{
  "d_model": 320,
  "n_kv_head": 1,
  "d_mlp": 1280,
  "norm": "layernorm",
  "attn_scale": 0.125,
  "init_std_qkv": 0.0268,
  "lr_head": 0.00807,
  "seq_len": 1024,
  "train_tokens": 702100000
}
Each number is 128 + 24 x the weight over its row's rms, rounded and kept within 0 to 255. Layers, rows and columns count from 0. Numbers have three digits each. The size before them is the row's rms in percent of the matrix's.

# layer 4 MLP down, 320x1280, rms 0.129, rows 214-313, columns 192-255
100:148134131140134147119140139121108131143130099124110141105140120166144117132171130128163084131121149117129136101096148143128140071083141118110123115100158110090123073080171071121133113111102107
094:108114180168123129093142146147092115155135133149151143104159133112113141159115106108146145178083156103116122102112147106100118143135132155161134098106102090121123141108144135107141109110123123
100:107134145142121128146140119115156128153111136086136130112130136090123175126141110109083206121078087131143122143153169108100097094127091118127086167140151141123135157117158143125138162192114155
102:123130117120113145133113124153145119150101110138120119137119133119120156173135105116146127137195088088174144154145107132143124111121132065096120135120127115122123125111108101137164116107162123
097:149142111133132167168143113150127134086132144112159136156155122100116081112113164146153145151157118140124109136137138140106156106115123141116113122136145130145135122116120114121175136153156121
102:143155156126147089125139148105165166149134101153096125103122170120117149158106145146095134158145105120133159117101160131072133087196092157137120118126176147103145126116087127136138132102144151
099:133123094100098116116151162081130133110099137138107115126121088100154111155156149152120105119178132179166113145190173125094147143101146133141124173112105149143105121132126136128101096161157159
102:118125075074077143129114179151118144146121183128089157154153138114152119098146141110137108138117142156138162173128182093104108155144090119100133144129107126125163133156097169081118110143098108
101:087131140140140107124146136156118113149147157094076118117156155156129148131149128145145096150108161141150126136139092130160152130168144117137132097113151106116101115085090104141114146135162150
100:156118133128114098130121101144132156105168096118117141113086128152150104121114139105160155154129189091093156120159166098116134139109126146140120104128141109130147131128138086114067117141095163
102:156139126151127113152135101094143117160150100125116084118168094117115116145128143151136116070139086144167111160146110143133106129126110145149121126123131176110121183123120129095170130124149106
102:127124140106138160122087147112137125185141130119128154146147135153128121131116171150105140088161195177155131149102110092128126085113105083127143142111130104121147148170100136125090109146118107
101:118127130123136137187122175149160124111107135128129110106099100172092149131144130130127133156119120133141111108147141119128121161158132130162166114110155131121125173124158141118151088152104135
100:111124152115098151123109085115139087135113151139105109070161121112151089144155116107120102101145101098101144112111124119150130120087135134107102151126124130104129121114103137122089121106104098
101:121115133144118169127145131111130106081128149096145128146133096137097137099197098150106127113119099124156152132108080110161144134131164118108145137125073113117141139117128120122157138143109135
103:081110137136162072134115115149123128132097105097102130130157141133123112130107108125149131132119084122084100093085088139110146151129126158179133098106133124129150139153152188150164135113122152
098:132131167150100109091115152123114155130131116119129136107143163089148121121121117099109128148094139138107171151121092116120109142132123143136084096099163139091111140123124095171103117116139132
099:134145162113161126115136101097130115138119122114110169146133132127141116157133116129133084139089182110108111134164122131088115128158129133136124125109115147089124105132089110073115120144140116
101:124179143149104122107082139126116117106150134103119135119136164126139055122130124123115080144132080104067119107151136160127109117156164102119098083097161121117144126129161109094130132118138109
100:112078177096132131079099162152168104129133124133064118091123090111090146133127123151095154109110092124120103080133117113155113131118128129094158133131166124134127068088122168129098113154136112
101:147112131153130180157107134129079093117169189158123148129137096119122100169119157153159116131119123140117165176165121121173075143096162130157154132123132109203160115085110141101065122091118157
103:161082114105135117103114135094089089121130140103120129152081138133134116124139144138193121116096166098126135156112168137180132122105180141115147125126126095132103123100134156164165141136132109
098:125130105144178111105127145155122118114119151091139132119141133142122149131178157110158135112117171102112098100111115145105096147147093117160106112121149094168116136161121122168155144127098125
098:152135137108150111144163157152157132114143157048125138125138142113112168082105120129143141122122160115152154110107132107099091144109126075162092142147181096090117160123125142142102161136106094
096:164117112144090095173144135128085142115122100145121163114108127119134141131136119138107118157106136129129160148119155111140115140153119129137156146114134121148109139184153146116128127168135202
101:108129149110119123110133136121122115143135115151172118131148124103142119109130115157127141174137167115144103186121157112139112099072092128159133151133126059110145185130121119125099139179090137
103:128097098086119139138094131156160161119147088114177121132093113131154110184103112111123040141131189102085192125140119110141076167115114126126147138088123106135132137155155164144136176147145108
100:154132151086111097164159122119113116142109119116140098115137155094125150205159154117154073131158194101112117153145116090167125137136159152136116100158147155104112130140095125118116100139108131
097:134169142131144189136123096140092107145114117146099102165200116133119117152132136113135148152155144108136126158129098186134091114156111107121132113160126119125130120121090110166160164187140129
096:143153127171128125120102147106093166129116136114163157112132089130121131140106113129143158092089151127077119144145114159143072122152107115146180111133101121151130122152145120150178141101123129
101:088136151151154158122086197118145106125115155183140128127087127151133155102114116138147082120117075121115116146138152153121161148093168115138157126121111112140125075178150136162160119152131126
099:140148152134136149108061093155116157119174140092097096127130117169129130156144105134145138104143175118125162159138140115086122113119139171140129106143169111145177125131144120135145141128106123
101:140168129136112089116148105130098115160139113121111130115185143142146118137152125161095167140119073149143133119146183134129122113111137117147146126126162175150089131107119134101152117112135138
100:141116109087113150150121141127114161113141127157157090142171158111132131098181141063159170121131153094123099118157136138131092127129117096110096152130104124132168151123187135142129107084114160
101:124110125113142163135127100159096134095084119129153120112138121147129152119138108136099120134145117139124104147125127127134106120112107123131152117119163117119134147172166112120123168129145120
096:142159101122167139106162098140124123147183070112139123118077154115111145157104145117163109178127090181151161115142143139147114121122108168173137136160155101102119116128143118127125126112145127
101:148149095100124151159147146146145111104134135114123162118125107078098133156126104102168144151127130097124097134133080087127146142125126173140119138158141149090165155164119106184125118129092108
102:096123137157103111183120118150121129119142104122095121130112151149173096106143117170123107115096093127085114087134143130096156164141087101146175070082089128140144175100164115103137120171172157
100:121111143106135162118100104146152116133163137088115112115145081186093133117084153129139136084124064144106137113133165147178118147123189139140153116140112118124090123107159128116127108129144137
097:163132107112171110108135110120138087101128120125141142127091123117128107122139121130158116151117122126125126127140118144125153123158100142089085117138045129165121121137120112109126118128166176
102:114150146140150119102136110151134126138095134088115102091132182123118116145103153161116109082155164159078124122137139069168135151132123135132139131131158154096106124136109100112088183122108131
098:167131158115154129093157120122137141129118096161127161136156129118119129092084089119144139107131169106123138132094098123134153117118119137156132142110105132110055120131125213088159131095117123
094:107146123102100176167113122157118092115083103145163153092135098150140148099135142128135105125128104126199152165092171110136103155099087144142168100136167099117130160141125121138131082102137152
099:128106115139112124120120148115139099169144108164131108118132112096122094106099116092133108135099144113138134097110106151160097111152148154145200130107110118146128124091107089144134130130176112
098:082120135135143156104172099142107125115120132154129096164131153126117096123144117098114130102158108095180094111105151114167086172136112082146121080147137146141094093145159135137156117122101167
100:123148127107141138149110150112163150168169116127148090139148157102117088110144149119140130090072098117102118107094137166106094143149094117154090108128166222098127139129146098155129134080145122
097:124154133106120107124156136125112171158072131087103145146094159168122149142122078123124104127166134136132104089161157124130126098162143154120141137131116125107141120137174156149112095088125113
099:108138103139171142107142167123112143069103146096112136139130107129090129137161127119134158147130047112120174137147108096154170109143164155125112125119129092114084142118163146130097088131173113
100:126132150111144098129162129143121136149148109131153161114055142133152143116156130192150103159153116165130134146121098088131119112150179089168118168097190175130082099130104115108179162157080128
098:118100128134131137147151118119121130104104125128088112112137111090112088170108109142096129127139166121180108154094111175126131139113130094150131111136153157125124149124183102104145110111100152
099:126125145151141129076137116125163137150111146123147156084129166111128120176120126088144167147158112121128157163147093138148141122105149150135094131129129112122150116108150144146151121108120141
100:085169135149101144109159142137103118113127159090115118141116155104123114108129120114169084141105116100157130103155112131155127120101132136122124159134139113084137136176148101148134103126156135
102:126159120131100144158141170142142124104143154120100118090115103128146132120108072130116101119155149143158100150111090172141120129077072122136101172111131118125140108147119137132110128110145107
103:118123158194124175135137141143075139100124141110131115186128161150109106191111156118139111125160138074151149128112118089172099114115135185129156109132079140107130138102098091134152114091117121
102:123139130128103152138103130122132092128159114158138137122153154120094145124105104139109135155121094150161109108182126144093107161118130120156061119119128148123121107105157123119115116141091154
103:124128137126130146108137138148173105098150139115113111142135113131144101120128109111124158139053080118125143117136160131137128127103059130112149153113126131132152129124101106200110161167121141
105:127140102160119087143155173123136155084151086171117123145113124168078115132098125176110125159128133121117136161157135113101136146062117135158161119099122149135096140144151105123151176136139155
097:116116133130122097129115094093138123128125148090186149138103130146124144123140142143099135154151134113170170138131154139135115122141144142167152152186109125148117131117106139121138117087107128
105:116172123095137117132125152127130128154133109108163139147110104130124124157117162150140160143090134123173148113112105115090124126091126106166143167165078107116142142111129117114165150085137161
097:125105140142107120134112101126130162111123129127133164108189123175147167146177196137108173120153171127122119118128144131140143113127141129143103128141116160152148122140120118153068160146129117
098:138128118121158103157140141140071115156162116130169115119131136127101105150118146069141139153149169126154121084091100142114113155106136084117141141149163087136157130110119112120172147165128129
097:118139117105123111178135095177149145110125125130096131151133109088099147112111081163118115106119100173157149125109116114120128145121121122127107159105102134166119133130176169170124135177141128
096:095124107159120103157102132117128115133110112152119139122102128107116135124136117132125107111123138094088101141146146150083152115087121142102168148116163127142143102149146146100143106091143157
100:107132164147108144083089158132114156120121143146162110114136116116117164126076148147150144103081155161137129098102182130108165151156131138168125141126114133137125103119105125169153140099131128
102:065154105083105147103124086137163144115129181121124142090124116126130119134156126066161126097122121186116157088118096147131103144122134108111101145169108110108156143111079111168110171109125132
096:178122151146113121150111149113156131127117141162131100115151111162146169125129111098139098122101145103102142127136173159107102099137139113125153138110121071105141082135141132114096117145142120
100:147143138069137150093093137126139163165157132111128099145120059095122135082149116157163142124156165128120120151141135112155137142116067120115120127141116139132122139127148166110106157122123133
097:105168127147169126174143122132142118158148107131148130131153153139177136061101197121116114124107177106148119122194133134105085161114093129095107135121158122126125166166121127155145126102097172
104:078157113114141135091164114128150130135145149133115113105086147109110120118116141142129110142125180117127106078093130154166097090106152133111149128135126109166167122159159114119149139104147110
098:140147116165129111129132134108109110117088138133133117156155110129187128129119135104130126139119106140104128145126109139121132146149118153139142112121148102111087121116181094091080084110139088
098:101190140102158103149114130107112144137172118114104146154145124114115170152128080137152113163140133147117124130119097128106090080138088105139086118143112137105133147137104099133096129136119099
096:123112163124096150114179115076111125174104075116083089122156146113126137094153113132113082106134126133138110161126138106094136138096150135168107080125111124145137144105133127082108111084168116
102:154044087130164141066141132169130121148128164143120118129100147158135132143153161148108117103115119137105146144083133133137126111148104127137138132146145140149151127092150149170130159119138097
095:155126137146147130160139141118138093157207134120143081125125126175125122138168084103105121098126134108160118119101119131215162137137135103167087132130122091131147125090168095127121144119095151
103:182128144096149110151138064120066126110128116126116125141113147109134137134153139094078147091143142137156132136107147131121146132131101132116105154116113126118122127102085096148142126158121120
097:138142137138102156116134110118137117163158121133122113084162127130119168105143110149124186144151152136122113160116058136095147130136078167157111123201116117136113155099097138140128163143136193
100:119136104149154124125119107133128129156179121170136161082174103119154154101120134096085185121158170123130105191147149150090127121097098152107115118124124167099133112117134160163149115142087136
133:119117106102163135158099136114109123125193126148138138141115092138131135159141175132138121149189118128134150160148144129134091153146128114165159104123111135139107108098125178129142153153127143
103:120115112125155108142140083127146140125135134099158111141129181183150168162149104122173099151121115154104166132097169125173100090155142139126088166167096132137133093147118141093119131110121100
095:152092116110147171125154073153145122130105165152132123151085134146124113108106116130114100086118143090102128169154139164121117140124125176115164133135114155140163149121120125116150142164109144
106:088080103085134151107141121172135148126152121175133156126106151099125137120082158099138146133129121150107120158135134122096123137158136143140114137162103156119162122132141142147127137147125125
100:121104126121093129152156112121115120128131162164150143136058143146143143066133124088126126169139068078151143113157104125144132138102119110129102134112138137142148109138128129107125121126136135
098:098131117073160082138103132146135069125161128117095076122110147149095132102135133147154136131097150119191124151115113122134131098154096176161190139084134119132179106106098152113145136115140126
098:120151111096123145107095133167129129131124135110106109141105129132139109134115098144111175132175132117129149146155115091071115113131148121147120139111131111106114124125067079155116150156106133
098:142161142138115142136136165134129157133147129120128145129141074108143120097108087086153112161116168160122090138123091132098126108110149143164079139088127087144148159123108111104108175175143146
101:162112121115143119090163159134101118115085090121168127109129101125144084143115092130132135148112197151146149149097154116118090136131136133155173109127140084152130089129131118170136132136156104
102:117093118099128137107155105162150131158095110152129115162118137143150126144147097129120110111174154110148163118124153111167136164154106061125107146084088146098101132152130179136122132117153125
101:115112159114106125109112148085158103085118159141161108123125151123108123069106116147095130131050117116128137126122105141130103145181107108105130130106153150133147102140103139144163148087168151
100:116118126124111134133127159104151144106155131127153125101146093107163144072151180113156109166133106157103182113104077142122134122160165132157094118069129114152096086148138142092131131157132147
096:172091107147147129141141125095146126132129148096148139124121139166144105163109102120131169156169109139113159131156104069129122201145083151071158121086140137141103126158105131135100139132084171
103:124119118128147088148085141145157098116112152084084127133105129119120143127149125161087136121082165157115103151109115116117135058083154127111103074102120083114117134144144140116149157099138126
105:114113117114117099148122094159107129145147140085147097152129157104093103169173127155153121150110114124137127118153140146143117124132148087104111156129138098133124104128108137089100140140156105
098:145116151090137104125175110152154077113083092127128131108140139121068130125143126124089131131083136128128122075170131175132154124120144110128135097090135089131107109107142124073084115082123145
103:134145136127148118127121146130138126112111117090131153111107127114145142111146195137113124126184117124136104137097151108118114129148149081132088150118163113123138138186159124095108177155153136
100:140127154126082115156152125106194133138128145144109137126108112089148140086135150108109134098156115129089096125130161141176110136112076062151086110122133128125156198112117121087109114143108099
105:122106165096118129099123151125139150159119133086121095150128139136159126162106153151135085120146146157120113138150148124088130112112120142174182123121129090120100116142088115147075106142149119
098:114116136123149107138143154139112107139122115144107152119166115155102116117146121137139126066150139099113118100126119154145125131087091144153075151123154114156134147165158096063138115138120149
100:136112127157097093166133103109166116149123113148094110151141121139145137133142139149149112165123130163117115106129131131148144104136118108136145136084194123146108105128133136134151129124133108
101:126138148121158128109171114107151148129094114136119171116099179125110146160122112123121095092148106149171121159127130105123099110126100115130087106112120103176093147151136077144132185094163130
103:127125154163110078104149100131119100111143116157144137155132110134085098112114120135118120177107169116164159099088111162128123152113138164094132123097114135094151076151106102140108148158174132